Part of a small language model's weights: no biases in attention or MLP.
Each number is 128 + 32 x the weight over its row's rms, rounded and kept within 0 to 255. Layers, rows and columns count from 0. Numbers have three digits each. The size before them is the row's rms in percent of the matrix's.

# layer 17 attention value, 64x64, rms 0.0888, rows 43-63, columns 0-63
102:123118137116129172125156078140135135110108145162137101124087141107175109159117090112147128130077061176058066154168134167168113113108192127143096167198092126094141145110170127165197133145153150
106:173151151126161122099170142071145115102114127103151073109125126191135121125179128099143103074176104172146093110172193117158140156121115179123140214098132155153162105106163155101062104134099130
106:068103131114104135108140154079159094157067110119102110170127115162107148142140117102090087103182109053173157124120117150157165114082132128072124095161144136160102139155139052086106125081162187
127:151123120108142163184120130079120105101108129123133103195096092132130126108100068112178117111089079204145127133087080074127122128091130129059103076131105133035109108134154117144120143124079116
105:137168129108177150124146104149116076186141104171149119125097077155090134105114176113132144170084065125132137101128162203157137096084074122166117145175121039150104121080122121128141171133158139
097:136155171142161116124065200153118089110127157146116148137159093104129097144116092155176152075115071155086196125151134166122110157168128077100084138148130130070130115135060121169167141157176129
134:145113042141155102094096133167154125102144126187117145139177135124111126120171083157095184129129065128101145129177124075187152093073153141168125123175098149095139123148139093169057107125144126
109:116166135086169104122109101156172156130142142188129096112118171178144079149146169091106198115098122145116161103193159110177115145126166130134133115204142162091104080158167180095155173127131140
104:122119155132104163135091081117153181171137111113130100199151150065221148144159137104156130144164163158138169135127094119147138059130139120112154109121165089094217118102166125130158158125105155
100:129131139122172146084142098074112117138068082142137095130142181141108131170146159071164203127157040138139113167113141161109149133102163076140083173151175113134184167152100148142130126153098135
115:111162148179176092119141094124146141163092161175112101169126135117186133162149151101157144174178057122134068120074109161151073045126099120089118162158155106109130132121143148111129121184096129
111:098191108092114175114165133140136217125139148136075100127092180148117122119145115143159115029153175052119169102139122119117118135140092128111078142140195137113160093131145095145114130108096125
087:147124073116192099151128168167154135121159197127070119114164122123136100161077115087103146162125099119042163191125119153105100162114121135136110112209097121148145127147114159095129168116171091
096:187167147070182138111184139141107130078105152154105110158172169107078126174156165145088145150160107114094144097163130102168153091100151129177164143092154115155168132072123166133127181175100152
111:135116105107099149169161088135097140174092093151133063139116121091162133165144097176149104111169110174149158166119122103100063090125124171101119074166109080111181083191119167156154116080139151
092:174112143139117127050111171135130169140096183111094103068118120161090122123116181111120151148105189149117124119203125140158178164086163139160064134132125098097090172151140105107097143101098077
115:139188175134130212147125148182150149121142132140128147141154142119108114123137144118144138151077181117098101123209176117111206110114078166141065131160122114115076160069115142172111138107154112
092:202099096094170196146129142176095141155213129124143153074108137095123061115174124131164124177111139090116152140133189140087106112136127105126163127117057143107119110114133107100116080139157150
101:106164134194121150075077176124111120163082102127135119060178099131174124075123180103124156119162157114144102144116144139097177115175123125146204106109143140124104148113117062147139180144121072
095:185128052183176161104153105145138108092182068136136050151095097114114157145142101136151118161074107136116127131140129107068143092120075160144138139092108171090090108089113113096171112129098136
112:204112099143070133178120142147124084096149117152150114157092178143149119093144109102168101122163089143160100113152166138160104142126183173138098128076131115199177121145178072105147136168078150